Weights of a small transformer language model: normalized queries and keys, short convolutions.
Each number is 50 + 15 x the weight over the matrix's rms, rounded and kept within 0 to 99. Layers, rows and columns count from 0.

# up: layer 7 MLP up, 1536x384, rms 0.0518, rows 523-575, columns 0-63
# down: layer 7 MLP down (transposed), 1536x384, rms 0.05, rows 523-574, columns 0-63
up523:37 75 58 48 25 57 40 69 47 50 57 54 64 43 53 47 73 25 37 54 24 53 56 28 25 39 63 49 55 26 58 20 61 49 41 75 43 40 61 40 52 48 53 61 71 39 28 23 32 46 44 56 55 63 48 33 75 34 44 54 21 66 51 70
down523:61 51 22 30 56 30 50 29 51 65 75 38 74 51 57 50 35 60 51 38 76 50 57 53 44 71 29 73 33 64 66 23 45 43 67 53 74 49 61 55 74 75 59 49 40 36 65 76 49 38 53 56 51 35 33 33 48 19 57 42 45 43 49 35
up524:42 59 53 51 31 61 37 24 42 32 60 38 46 39 42 68 58 40 51 28 39 50 50 51 59 57 49 54 56 48 60 46 32 69 68 42 49 45 55 47 55 16 48 51 51 52 53 30 56 47 45 56 47 59 33 46 54 48 35 64 57 71 66 61
down524:69 65 19 62 39 55 49 48 51 53 60 39 45 38 53 48 63 48 34 58 62 49 39 48 40 43 59 38 63 21 58 52 10 48 67 42 36 29 45 61 27 37 34 79 62 53 59 41 57 54 42 52 30 53 42 48 46 83 35 61 29 41 40 55
up525:54 42 53 81 41 47 45 26 21 59 43 23 41 76 62 76 36 25 44 43 68 95 70 44 66 12 31 71 49 53 51 33 91 46 38 48 63 22 43 54 56 53 50 45 53 50 44 37 23 41 49 22 53 56 47 35 58 57 47 66 62 36 42 80
down525:58 63 14 41 28 61 60 34 62 48 34 60 94 57 29 32 48 59 64 39 35 56 61 47 22 48 80 53 65 62 40 51 35 48 13 37 52 44 62 31 47 37 61 86 74 53 61 37 43 69 44 49 56 51 47 34 45 15 57 41 41 56 41 33
up526:44 51 16 54 51 47 56 64 52 31 57 39 40 43 42 24 66 45 43 32 58 87 39 58 39 45 34 64 47 31 39 47 37 37 51 51 12 18 58 51 42 57 33 48 48 54 56 66 48 47 48 49 70 55 59 36 61 83 38 31 49 44 39 62
down526:36 71 47 38 57 50 76 81 37 54 31 82 47 34 54 57 45 49 15 59 56 49 68 47 63 20 49 47 69 62 60 21 64 25 73 31 46 34 33 39 77 16 54 76 47 61 69 38 48 46 60 89 30 58 56 55 66 52 65 82 42 59 59 18
up527:47 48 56 46 23 31 30 57 33 77 47 55 50 60 57 55 36 55 43 22 58 79 56 41 61 31 14 25 49 52 53 42 52 59 37 69 46 59 84 54 45 62 68 49 52 36 30 55 34 46 47 86 41 54 54 67 69 63 45 47 62 54 53 44
down527:70 34 55 75 47 40 80 64 31 48 48 29 39 60 63 55 46 53 45 62 57 78 35 37 58 82 40 33 32 57 70 34 50 56 32 37 55 63 21 61 48 40 39 48 44 26 45 62 42 55 39 42 38 44 16 65 54 53 55 58 52 38 57 69
up528:21 28 58 46 64 61 63 39 34 66 38 65 53 61 51 61 38 23 54 45 54 80 59 59 45 35 64 46 58 57 64 40 47 65 49 68 41 55 52 48 39 50 63 39 39 46 32 67 58 70 32 52 39 49 64 54 37 46 84 66 50 37 44 50
down528:37 33 45 56 05 50 25 38 28 32 56 77 39 65 53 59 43 68 71 51 64 65 55 65 52 71 48 54 49 57 77 43 44 68 47 41 55 50 36 18 26 65 60 61 62 28 53 43 66 50 56 50 56 13 48 59 51 75 49 46 49 52 35 54
up529:60 30 44 75 60 51 52 49 37 53 55 59 42 71 67 53 58 29 71 44 44 54 60 55 37 49 35 69 49 62 50 43 47 52 62 65 57 41 59 48 40 41 51 56 64 18 81 40 35 42 43 45 55 56 21 60 74 55 33 33 25 31 61 51
down529:39 69 00 70 71 59 38 36 65 55 44 37 00 50 46 46 69 38 43 48 51 55 44 42 53 39 47 52 39 32 36 40 52 53 64 52 58 50 36 59 31 41 38 71 45 40 40 49 46 53 37 49 41 70 43 54 49 99 61 54 37 71 60 45
up530:54 34 33 54 42 51 39 65 48 41 48 31 61 40 48 36 56 70 71 28 44 54 40 32 55 77 46 57 61 44 52 20 49 65 48 63 57 46 69 46 51 45 40 63 56 44 39 65 36 57 37 47 63 27 48 39 56 72 46 66 51 47 50 57
down530:51 51 20 42 53 45 28 56 28 24 63 40 99 53 82 40 47 50 41 71 66 50 44 44 40 44 39 67 63 60 54 66 50 40 48 58 40 51 62 57 43 41 24 32 65 49 63 67 51 58 53 50 42 59 54 68 55 36 44 50 36 34 46 58
up531:62 59 66 83 27 14 55 51 72 47 24 73 59 18 46 40 52 48 63 25 50 57 60 42 49 42 56 23 49 26 52 33 69 73 56 36 29 49 56 50 49 51 48 50 34 53 31 40 58 55 43 20 54 60 55 21 40 67 60 43 56 22 51 42
down531:10 56 51 44 54 36 51 48 43 20 50 28 19 27 16 50 42 31 46 31 54 50 42 70 42 48 53 47 62 42 35 53 58 48 48 59 71 30 43 54 49 73 61 62 48 40 47 51 37 40 44 50 41 62 48 22 73 71 26 18 73 33 35 58
up532:58 53 75 58 39 46 29 36 47 44 55 25 45 42 44 60 36 70 52 47 77 46 63 43 53 34 66 50 53 85 47 55 66 44 52 48 48 48 59 45 52 60 53 47 66 17 72 67 39 33 53 34 51 47 62 30 52 85 43 35 63 30 51 60
down532:37 29 29 51 61 50 38 69 31 47 47 37 64 68 60 24 42 36 52 70 35 75 46 59 45 47 49 65 55 10 54 44 47 44 36 58 41 69 54 38 49 25 43 54 36 61 59 53 61 83 22 54 47 59 51 53 45 29 39 54 47 67 23 47
up533:22 45 53 57 44 32 35 65 49 72 40 50 70 55 72 57 45 29 29 16 52 56 44 43 19 54 34 56 79 45 58 44 36 47 68 59 41 58 61 52 43 53 73 83 67 33 63 77 59 83 51 66 50 57 69 50 46 48 46 57 53 32 39 50
down533:41 25 37 53 53 36 51 37 65 71 58 40 44 75 41 46 51 47 51 81 41 49 45 45 67 70 48 56 78 61 28 43 59 65 54 44 71 76 61 40 51 46 41 80 61 56 56 48 72 57 43 49 36 56 57 40 68 57 20 59 33 60 54 46
up534:42 72 59 66 66 49 64 47 58 40 66 29 61 10 63 43 48 66 70 79 16 57 52 61 47 41 39 34 32 37 70 08 83 43 54 56 49 47 49 38 65 56 45 19 63 33 74 53 61 86 27 59 69 39 61 68 70 38 22 55 57 44 50 48
down534:51 45 77 67 51 52 42 29 61 36 68 72 29 52 36 76 47 60 50 53 83 38 63 35 53 62 49 36 42 57 43 30 59 51 62 73 36 63 64 35 49 40 77 56 65 66 61 49 77 48 29 24 55 38 52 61 54 49 69 55 31 59 43 22
up535:36 51 41 60 32 47 64 50 49 70 35 35 37 57 45 49 45 51 53 48 16 56 65 87 15 25 46 33 42 54 34 58 61 51 49 59 72 46 43 57 39 32 57 70 64 28 28 55 59 55 30 31 27 60 31 63 57 49 59 48 66 55 72 42
down535:58 53 71 40 52 08 77 45 51 54 60 34 70 57 51 61 51 49 53 60 31 54 55 33 73 51 23 32 47 52 60 38 53 33 70 39 37 67 38 78 62 50 93 59 50 83 51 59 53 28 36 35 47 52 42 71 78 35 49 37 48 37 59 35
up536:36 77 62 66 58 32 64 55 51 34 31 22 40 41 61 48 67 77 42 23 14 46 56 46 49 44 29 41 65 33 32 64 70 48 35 57 52 44 63 53 41 54 30 22 81 38 73 42 51 67 71 58 68 62 45 30 61 54 60 64 61 54 54 57
down536:57 33 54 42 48 58 76 47 47 54 17 42 80 75 55 46 31 44 30 33 51 48 42 64 25 66 30 66 43 70 45 84 56 43 58 44 47 62 65 54 56 27 27 47 52 38 34 42 53 65 34 41 43 24 41 36 63 24 42 49 52 68 46 60
up537:40 50 46 55 55 43 70 40 57 21 49 47 46 44 58 67 52 54 63 64 81 63 54 37 65 66 76 38 44 60 66 24 55 38 44 64 45 10 58 20 55 69 57 49 41 48 69 60 69 43 54 48 78 45 59 67 56 47 67 38 43 46 43 45
down537:38 39 56 34 52 34 40 59 49 49 52 60 87 78 63 42 38 48 49 31 32 40 48 48 44 44 25 50 40 40 38 77 43 75 50 60 62 57 49 51 45 52 44 47 56 60 51 42 45 38 50 30 41 66 60 35 81 24 61 70 62 63 48 55
up538:63 53 33 68 40 29 45 67 67 57 14 56 32 33 23 40 51 47 49 35 38 57 49 62 46 64 72 48 52 65 69 35 37 42 50 60 23 61 25 31 79 66 58 78 53 35 76 73 30 62 33 31 27 53 54 43 50 33 38 86 50 38 39 60
down538:52 38 37 27 43 55 56 38 69 57 42 29 48 67 56 73 55 40 52 61 57 46 51 48 34 49 27 50 56 32 54 45 57 48 51 28 69 52 64 49 46 34 55 47 29 56 64 39 54 91 47 65 65 57 36 32 38 60 47 28 61 62 69 49
up539:47 35 65 48 68 40 78 46 46 56 56 64 26 65 47 41 52 78 89 41 65 65 27 53 31 47 59 49 51 31 40 48 48 59 26 60 40 46 63 36 29 33 45 26 48 44 54 42 42 44 68 72 77 40 54 61 41 68 59 60 40 23 40 46
down539:73 41 04 64 46 79 54 48 63 55 48 38 00 46 49 46 76 40 38 52 64 63 39 48 53 48 41 59 45 34 41 61 50 54 75 65 41 46 51 48 56 52 40 22 28 76 56 49 69 51 56 36 45 37 49 69 66 99 44 45 42 49 36 43
up540:37 63 43 49 30 49 35 43 70 62 49 42 69 57 64 66 51 26 40 46 53 55 49 63 66 31 15 48 49 29 61 57 66 66 68 49 30 54 53 46 62 51 41 43 73 46 56 61 28 39 51 72 49 72 79 27 31 59 64 54 64 50 41 60
down540:40 53 30 31 75 36 42 27 50 39 30 39 58 49 53 56 54 61 44 80 50 46 60 40 43 61 31 45 69 23 66 90 39 54 48 58 48 45 57 48 38 28 61 41 29 62 45 54 52 58 48 56 55 68 58 50 56 66 65 54 34 28 64 45
up541:64 28 76 28 48 31 49 48 46 46 62 21 60 46 52 38 53 71 47 67 45 68 62 38 59 60 41 54 56 55 50 37 61 54 28 62 44 00 70 45 52 63 46 27 31 70 43 67 57 41 18 72 60 73 67 53 52 63 41 69 65 33 71 67
down541:39 60 33 57 65 59 52 46 45 48 52 38 55 49 50 44 34 36 70 37 46 57 57 49 53 57 32 66 68 36 50 57 47 65 50 50 43 74 34 45 38 38 50 38 42 54 44 74 56 48 50 72 56 57 48 66 57 55 50 36 25 70 47 32
up542:10 62 72 39 45 24 50 44 59 48 54 52 58 56 91 34 83 69 61 62 78 45 47 67 32 35 29 45 52 48 56 50 70 73 72 46 56 59 25 46 63 58 45 59 46 40 51 64 95 51 68 47 43 36 38 43 35 33 34 34 55 53 55 54
down542:67 74 21 40 49 44 43 32 46 36 43 40 50 51 18 54 54 31 41 66 47 78 14 45 55 72 38 48 47 65 51 42 51 49 55 40 50 42 27 37 46 65 43 69 59 43 31 66 39 68 66 58 47 49 45 52 55 48 57 36 30 45 60 59
up543:52 70 56 31 37 56 40 48 53 40 44 50 38 37 75 13 52 66 35 58 52 64 48 66 47 44 48 20 46 40 49 45 55 48 65 46 36 51 46 46 45 41 44 65 47 54 27 32 58 56 31 94 55 85 72 53 78 69 43 42 37 47 48 34
down543:16 24 48 43 55 56 56 22 45 46 46 41 37 40 48 25 46 47 38 65 73 64 49 48 21 57 65 38 74 45 32 36 54 65 69 33 47 59 59 34 68 42 39 53 29 55 72 52 45 57 27 45 65 42 16 51 51 65 47 74 36 72 54 67
up544:45 63 46 57 49 61 71 51 52 48 48 42 56 57 57 52 28 55 59 28 56 50 41 20 48 43 43 84 65 47 50 45 80 51 51 44 55 61 46 23 51 51 47 51 19 48 50 47 41 49 00 30 61 65 62 44 41 54 76 54 40 40 51 67
down544:57 39 44 28 62 61 21 73 40 37 69 45 88 45 77 37 56 49 53 49 52 46 53 33 54 56 63 57 62 76 62 40 73 50 26 34 62 58 17 51 41 38 32 57 55 50 67 38 62 63 26 44 33 52 45 64 34 48 45 49 55 34 56 70
up545:62 50 89 33 25 39 66 33 52 40 62 66 29 58 46 66 46 49 38 40 21 38 23 48 33 91 54 65 81 51 34 35 73 34 55 55 47 45 36 39 55 38 43 62 38 43 55 41 56 51 57 58 49 63 28 30 83 46 56 66 22 60 49 43
down545:63 60 55 43 54 39 56 43 67 66 77 45 38 42 53 47 53 40 67 48 02 60 45 47 48 81 43 51 19 58 53 47 72 61 45 76 54 61 43 55 30 59 40 33 50 45 42 65 57 36 46 60 46 46 53 42 56 58 37 38 51 41 44 36
up546:57 58 70 48 73 42 44 68 60 67 26 89 36 37 52 68 51 74 33 53 59 48 46 58 61 73 44 44 58 74 50 00 36 65 21 48 83 38 69 59 41 40 37 26 65 54 63 48 73 59 48 69 66 49 49 35 50 55 68 39 33 37 61 62
down546:31 32 57 45 73 58 23 52 43 43 43 62 46 69 65 39 75 45 78 60 35 66 52 39 39 33 49 64 59 55 37 42 57 64 50 62 60 53 19 49 36 61 50 37 48 54 42 54 54 71 60 75 54 75 42 55 56 58 61 53 61 56 39 40
up547:52 23 54 52 66 36 64 66 58 47 44 69 43 59 55 77 34 52 85 43 42 56 23 56 49 82 39 66 44 56 75 53 56 64 51 44 64 45 55 31 42 52 43 76 54 48 54 32 40 45 27 49 50 20 73 31 49 47 50 64 46 50 35 84
down547:50 47 38 44 67 38 54 32 57 39 50 26 50 52 50 37 34 64 67 81 70 31 37 51 71 67 57 40 57 44 34 40 46 60 73 82 33 36 52 33 51 62 33 34 51 47 62 54 53 58 31 50 60 72 72 49 57 50 58 57 28 58 77 59
up548:25 52 35 64 19 51 77 26 60 59 62 36 36 56 53 57 70 66 62 50 76 75 46 39 48 72 48 34 65 63 92 18 27 73 27 51 39 22 48 38 37 52 58 29 41 42 77 76 68 52 79 51 52 46 65 77 34 52 27 33 60 65 47 75
down548:64 59 45 48 54 45 30 43 38 26 41 38 76 76 67 53 46 41 66 54 38 52 43 55 32 62 74 46 46 52 41 70 41 34 26 34 63 50 30 34 35 57 40 44 48 45 63 39 36 25 49 33 59 32 53 50 39 25 74 40 56 30 59 58
up549:22 41 53 56 70 37 44 58 43 44 78 70 58 87 57 60 40 30 67 72 77 78 41 51 00 43 52 67 54 54 61 51 51 65 62 72 64 59 68 24 58 53 73 39 42 39 41 57 42 64 30 26 62 80 78 51 56 68 46 45 56 33 64 57
down549:61 52 13 37 48 44 63 24 29 44 38 43 45 41 72 38 66 39 59 46 49 47 45 38 62 22 60 22 71 40 89 77 78 67 16 60 31 71 38 44 40 41 77 28 43 53 44 32 47 63 50 53 51 58 69 60 44 72 51 67 32 29 48 57
up550:50 39 42 50 60 33 60 57 56 59 36 29 45 70 49 77 39 55 94 52 20 82 52 44 79 31 65 37 55 47 59 44 35 77 65 61 39 41 34 21 54 70 37 64 62 58 54 59 53 50 32 45 55 47 34 61 29 62 48 69 58 32 43 44
down550:81 41 68 68 61 38 40 63 35 29 42 49 56 58 39 40 35 33 63 36 63 68 55 55 23 47 74 46 59 61 52 75 57 43 34 51 21 62 34 63 35 58 58 46 29 58 57 54 58 41 88 50 54 58 44 31 44 34 75 24 72 69 37 37
up551:39 63 48 60 56 28 57 40 90 62 36 50 40 43 52 58 43 48 42 49 47 43 60 29 65 50 55 41 63 33 64 55 58 65 43 72 30 35 68 73 35 38 33 55 59 50 47 53 29 61 50 62 83 16 43 29 53 51 26 63 21 60 33 67
down551:37 55 30 42 46 61 33 64 54 42 67 42 33 68 31 47 25 79 46 41 53 62 24 65 22 70 84 49 47 44 64 57 46 46 49 65 21 54 52 26 67 70 31 43 28 42 34 30 21 66 65 42 36 20 69 46 75 64 73 90 56 57 74 57
up552:56 56 67 61 46 28 66 79 53 42 32 39 44 36 59 21 72 82 57 39 59 61 51 67 22 31 69 28 73 50 47 68 28 77 40 68 57 58 43 53 54 26 71 53 42 60 39 34 25 59 40 65 53 53 73 23 42 46 67 54 58 26 57 35
down552:87 44 57 57 40 25 67 72 33 51 50 46 52 54 41 20 39 52 63 84 79 70 42 57 54 65 63 46 52 40 45 54 71 81 62 60 43 40 38 46 42 66 56 48 15 57 38 42 66 57 28 55 43 42 50 60 43 41 48 80 58 86 64 37
up553:56 58 41 84 72 54 42 50 83 33 45 55 51 44 47 47 58 52 59 33 61 45 44 54 45 37 50 54 58 40 47 48 43 37 52 57 48 36 37 60 42 53 58 69 40 52 74 23 41 43 27 56 74 35 57 51 56 65 36 55 51 37 65 48
down553:55 34 62 52 44 44 62 53 54 34 41 74 56 81 40 68 55 49 58 61 64 36 37 51 47 42 65 34 57 57 39 50 61 67 29 52 55 25 43 67 51 51 61 44 45 71 60 72 47 58 46 55 63 57 55 51 64 53 43 47 40 48 57 40
up554:47 40 20 51 32 39 15 56 76 48 57 55 42 49 31 52 35 58 35 43 63 42 53 45 46 46 57 41 35 60 26 49 33 61 11 53 35 48 64 66 42 78 55 72 65 36 41 31 44 34 49 35 70 44 18 51 62 35 46 70 25 71 67 39
down554:32 46 57 78 50 28 42 40 55 34 74 53 30 44 31 47 64 48 76 53 45 45 51 61 48 56 56 39 40 42 55 66 17 36 43 07 57 45 56 33 19 14 42 49 56 72 01 63 20 42 51 67 65 53 23 51 64 63 40 37 54 58 47 32
up555:67 77 58 48 58 30 66 69 49 42 49 64 38 66 31 51 27 67 66 32 52 60 18 47 39 60 52 27 75 64 26 60 66 60 54 58 47 30 31 59 38 06 44 26 10 62 41 35 57 35 46 33 64 45 40 43 46 86 61 41 43 61 63 55
down555:36 48 46 73 44 36 37 54 32 31 30 54 44 65 21 46 46 57 31 31 60 64 56 67 46 45 44 61 29 66 59 35 23 52 56 52 41 63 52 36 51 63 37 55 64 52 61 46 38 54 33 49 51 33 25 42 75 50 38 34 53 55 47 56
up556:59 59 57 51 30 47 49 48 13 57 25 41 37 29 76 26 49 36 46 57 31 70 70 58 23 54 59 40 49 55 64 48 57 67 43 46 65 49 49 51 51 61 46 54 27 58 53 49 68 46 32 28 55 53 52 52 26 28 55 51 70 55 47 59
down556:54 42 47 50 72 40 47 64 54 54 75 66 43 41 42 49 33 38 53 41 30 34 75 51 53 58 39 63 52 61 53 29 65 42 64 39 35 19 42 61 37 45 54 57 59 56 48 35 41 33 51 45 49 60 49 68 37 62 49 87 87 64 77 38
up557:30 43 57 44 46 42 85 58 41 74 45 61 55 53 57 38 60 26 13 21 38 64 47 69 43 35 43 21 87 40 66 48 57 54 52 72 51 42 29 53 66 62 57 33 64 93 31 68 47 62 71 44 45 46 37 71 52 50 83 48 77 33 30 53
down557:58 60 51 53 38 51 65 52 73 30 41 41 50 48 60 77 65 68 56 25 44 39 71 23 39 45 49 39 32 40 86 60 39 51 53 55 46 57 59 51 62 53 40 61 45 79 42 31 58 59 47 56 47 46 44 33 67 44 26 49 57 49 42 47
up558:08 57 61 66 59 33 48 46 53 65 46 54 57 29 60 62 52 44 70 18 64 61 53 46 29 47 71 51 30 43 54 55 73 69 59 53 46 40 41 65 69 82 58 44 29 70 59 69 53 34 70 40 89 57 53 34 96 55 47 57 39 57 22 57
down558:54 78 00 55 59 62 30 58 54 69 62 35 00 71 53 51 59 54 53 58 70 54 54 73 68 23 57 60 54 63 68 40 34 49 54 48 54 82 42 50 31 56 48 71 53 32 55 40 54 75 30 60 64 38 52 69 33 99 51 55 36 45 45 51
up559:56 48 42 55 44 46 66 53 61 54 44 44 35 44 48 52 42 57 60 36 47 65 64 46 55 49 48 47 48 38 64 45 52 62 58 59 46 43 62 39 42 56 52 51 57 50 64 53 47 58 44 66 54 49 55 41 54 55 49 50 47 56 45 55
down559:46 48 62 51 52 53 49 53 43 48 55 54 45 56 45 45 61 54 50 49 52 56 46 57 56 46 46 49 45 47 43 56 51 47 46 48 45 53 56 58 53 50 47 47 43 46 52 59 47 50 45 44 64 53 43 45 40 50 60 54 52 52 58 46
up560:58 48 25 50 54 62 30 59 55 45 49 26 28 52 64 62 53 48 54 37 51 50 38 44 41 50 39 60 40 66 72 32 67 35 55 49 53 51 53 32 43 53 27 42 44 24 76 40 65 55 64 42 45 66 50 59 78 58 65 43 37 34 25 42
down560:84 56 35 71 47 35 37 65 49 50 47 56 57 71 34 46 46 45 53 47 00 55 65 23 56 40 33 67 79 54 28 53 64 57 62 38 58 71 20 44 28 27 44 43 59 79 55 57 49 58 45 70 59 63 37 71 74 70 53 44 52 57 51 63
up561:72 54 56 45 64 45 57 63 58 72 38 28 51 41 56 49 43 51 70 38 67 60 27 49 70 33 77 50 61 63 37 43 41 39 29 63 33 46 56 36 44 53 63 55 53 19 44 44 48 66 42 63 63 29 47 50 28 42 42 31 41 25 64 57
down561:78 54 25 63 56 33 46 21 57 49 90 39 54 55 57 33 50 45 70 43 35 67 53 46 50 56 53 49 41 39 40 40 37 31 28 49 32 42 22 39 70 62 28 55 32 47 62 24 45 38 51 69 48 60 47 59 46 42 36 77 42 45 43 48
up562:69 47 63 45 52 38 29 32 69 67 61 40 44 47 70 57 52 47 61 58 44 69 37 46 50 15 42 32 73 51 45 52 66 64 72 48 57 62 48 36 14 31 48 34 49 03 75 59 22 49 46 38 57 47 53 47 56 55 22 52 29 45 57 56
down562:50 31 51 56 70 54 59 57 48 45 48 66 79 44 40 48 17 75 55 48 70 35 72 30 36 80 66 53 61 65 47 87 23 58 40 42 39 72 27 48 60 67 59 26 49 25 48 27 57 49 47 42 43 59 36 49 31 09 87 35 36 36 48 44
up563:54 45 48 41 56 50 51 46 58 50 29 38 63 32 52 42 45 41 79 47 34 55 45 40 73 43 44 35 91 48 27 21 41 39 32 42 26 43 71 38 54 66 48 52 61 59 39 55 74 58 40 38 90 58 50 42 41 77 55 37 50 45 70 51
down563:44 38 51 60 57 50 48 44 64 44 73 48 52 32 39 41 56 45 24 16 38 30 65 53 46 40 41 48 80 52 54 45 49 62 47 33 40 48 60 72 45 56 39 55 63 78 50 33 44 47 63 76 66 50 62 54 52 56 52 43 50 43 76 33
up564:33 54 40 48 14 50 35 35 35 29 54 37 51 44 57 31 53 25 63 58 55 73 31 44 62 63 61 61 82 58 39 41 56 34 57 33 41 57 21 28 44 73 65 60 61 30 41 63 48 59 68 62 60 21 40 34 34 39 39 59 46 46 69 47
down564:62 49 65 46 46 46 30 32 65 72 22 79 21 54 30 50 46 56 63 43 43 40 76 52 40 39 53 50 38 09 25 25 41 39 59 55 45 80 52 50 41 59 37 30 61 45 47 68 54 62 39 57 41 61 38 42 22 72 51 34 47 43 42 55
up565:59 54 46 60 43 39 46 46 50 71 53 55 35 56 35 31 53 51 51 21 42 63 58 55 43 33 65 39 42 42 37 26 78 38 59 57 85 51 52 56 63 78 22 57 57 56 43 73 45 56 73 38 43 46 50 45 62 42 46 65 66 47 42 59
down565:59 56 44 51 64 62 70 40 25 72 45 46 50 59 78 23 64 21 67 56 40 38 64 20 54 80 32 39 60 79 66 19 45 66 44 50 73 27 32 44 67 31 45 49 65 46 44 75 34 78 78 60 71 60 51 27 63 58 62 53 39 44 76 19
up566:59 27 79 64 33 36 66 74 42 31 37 42 49 38 29 52 61 99 74 54 25 46 61 61 54 41 52 60 78 50 43 42 73 31 71 51 54 64 54 63 57 42 60 60 26 30 52 47 65 38 35 42 67 46 25 47 45 48 70 59 59 37 49 57
down566:58 56 41 73 62 45 44 31 49 53 44 24 46 31 95 34 57 55 52 67 75 38 33 36 65 75 45 50 54 53 49 40 53 51 67 48 60 25 58 75 62 84 53 54 49 24 50 32 32 70 60 53 49 47 67 60 50 53 08 59 74 59 60 46
up567:37 53 39 62 58 39 47 67 43 64 07 54 65 37 78 55 56 59 40 38 39 91 43 58 40 54 53 51 49 69 51 63 40 54 57 55 37 55 25 55 62 32 44 56 40 44 27 47 68 80 52 53 42 30 34 64 24 57 42 51 55 58 49 38
down567:53 54 35 51 66 55 52 53 31 31 35 40 56 42 58 51 37 48 42 59 68 43 63 24 64 41 59 52 45 35 41 32 47 54 70 37 52 64 31 60 22 51 54 39 53 42 60 63 56 34 74 57 67 53 66 43 27 36 62 25 35 32 68 82
up568:67 49 20 56 49 42 44 45 66 45 64 40 41 33 36 30 42 37 57 33 75 46 47 47 49 71 35 30 59 30 86 41 55 55 32 62 74 52 43 53 48 62 40 51 58 58 68 29 52 52 69 39 71 69 32 47 75 68 41 35 70 73 57 47
down568:47 49 55 59 66 36 53 60 75 31 32 58 38 44 64 47 50 53 48 44 27 30 42 35 46 64 48 62 57 37 40 49 46 44 52 30 43 38 61 50 39 43 59 30 45 59 34 18 42 59 45 43 54 25 46 46 72 49 44 58 63 77 65 31
up569:33 69 75 59 60 47 30 53 69 53 28 59 19 63 46 64 32 27 56 47 50 67 44 54 53 47 41 76 62 45 50 31 57 49 72 50 54 55 51 65 53 47 66 46 52 86 84 50 16 39 65 46 67 57 68 47 46 62 41 49 18 29 56 66
down569:29 21 16 45 39 53 51 30 15 39 61 72 03 53 69 53 67 42 78 24 24 65 52 37 58 46 38 37 49 29 50 45 33 64 53 43 79 59 43 47 41 43 46 04 50 28 57 39 70 51 50 70 51 56 57 40 62 98 50 41 59 51 48 19
up570:50 50 37 43 40 40 49 38 74 47 43 37 41 27 63 10 56 37 63 56 27 59 57 45 46 86 22 36 40 51 49 48 43 42 38 65 54 38 38 41 44 60 85 43 66 49 49 58 30 38 53 38 77 68 48 42 70 49 63 48 35 71 24 43
down570:45 61 39 52 60 64 28 65 64 80 88 27 60 71 51 51 54 41 65 47 29 42 46 55 48 56 42 43 63 56 58 56 35 41 39 61 37 60 23 66 38 60 63 87 39 60 31 26 50 26 57 35 37 51 55 78 50 69 40 92 55 66 39 61
up571:39 31 49 49 47 24 79 68 44 63 50 50 48 35 47 29 25 66 53 47 36 40 60 63 32 51 79 79 42 59 61 49 36 43 50 40 38 43 83 50 43 44 70 83 38 40 25 32 67 29 61 24 65 33 77 38 50 46 39 69 40 25 46 64
down571:64 43 39 69 40 45 71 51 57 59 78 77 37 37 39 39 35 65 57 82 65 57 67 52 47 79 52 52 42 29 35 80 74 63 64 56 58 58 45 62 50 48 64 49 52 75 72 73 73 65 29 63 44 50 61 28 57 64 65 35 27 65 50 59
up572:78 33 67 49 64 45 43 53 51 54 63 52 55 54 59 51 63 56 74 26 54 50 49 59 40 54 41 49 30 66 47 38 57 69 50 53 52 31 49 40 74 35 44 48 84 67 62 64 64 57 38 68 45 25 45 46 57 64 58 35 55 41 30 61
down572:43 50 32 23 11 60 27 47 49 52 50 18 99 38 58 41 54 49 38 53 40 52 25 70 43 44 38 47 10 70 57 41 17 58 51 63 68 57 52 43 68 57 41 42 63 53 44 55 54 56 38 29 64 34 34 28 60 15 31 58 56 62 63 59
up573:47 40 32 47 53 31 43 49 36 63 70 53 41 51 49 50 36 42 40 44 65 49 20 56 55 39 44 70 37 46 50 39 43 51 62 62 30 80 51 20 43 45 54 29 39 54 36 40 31 69 30 82 48 50 60 58 52 46 53 66 53 54 53 60
down573:57 20 68 56 54 70 58 76 73 58 48 61 38 61 65 48 46 42 75 62 43 75 41 64 36 35 32 27 52 42 44 71 44 62 56 59 46 60 49 56 60 65 39 53 32 40 44 46 52 24 35 36 21 56 78 56 53 52 53 68 79 42 58 45
up574:50 47 51 83 81 53 59 54 60 62 44 23 55 60 27 62 64 69 36 50 41 51 49 41 46 57 54 53 57 66 49 53 52 60 17 65 69 50 75 49 43 45 57 57 63 45 38 60 62 76 33 46 44 55 72 33 58 70 49 50 44 52 31 49
down574:58 47 46 53 25 40 30 49 42 56 64 63 55 53 42 53 55 48 17 60 68 47 41 48 23 66 61 55 47 60 66 79 59 49 55 64 55 54 50 48 65 53 27 33 37 62 86 54 51 47 47 47 60 60 31 56 51 51 50 68 25 50 46 82
up575:41 47 63 79 63 56 56 65 68 76 34 71 39 57 53 61 44 44 74 32 26 52 65 76 37 69 53 73 62 23 19 46 54 63 44 65 73 67 61 44 36 59 57 26 42 67 48 40 59 65 45 71 46 54 51 49 15 49 37 65 50 33 32 52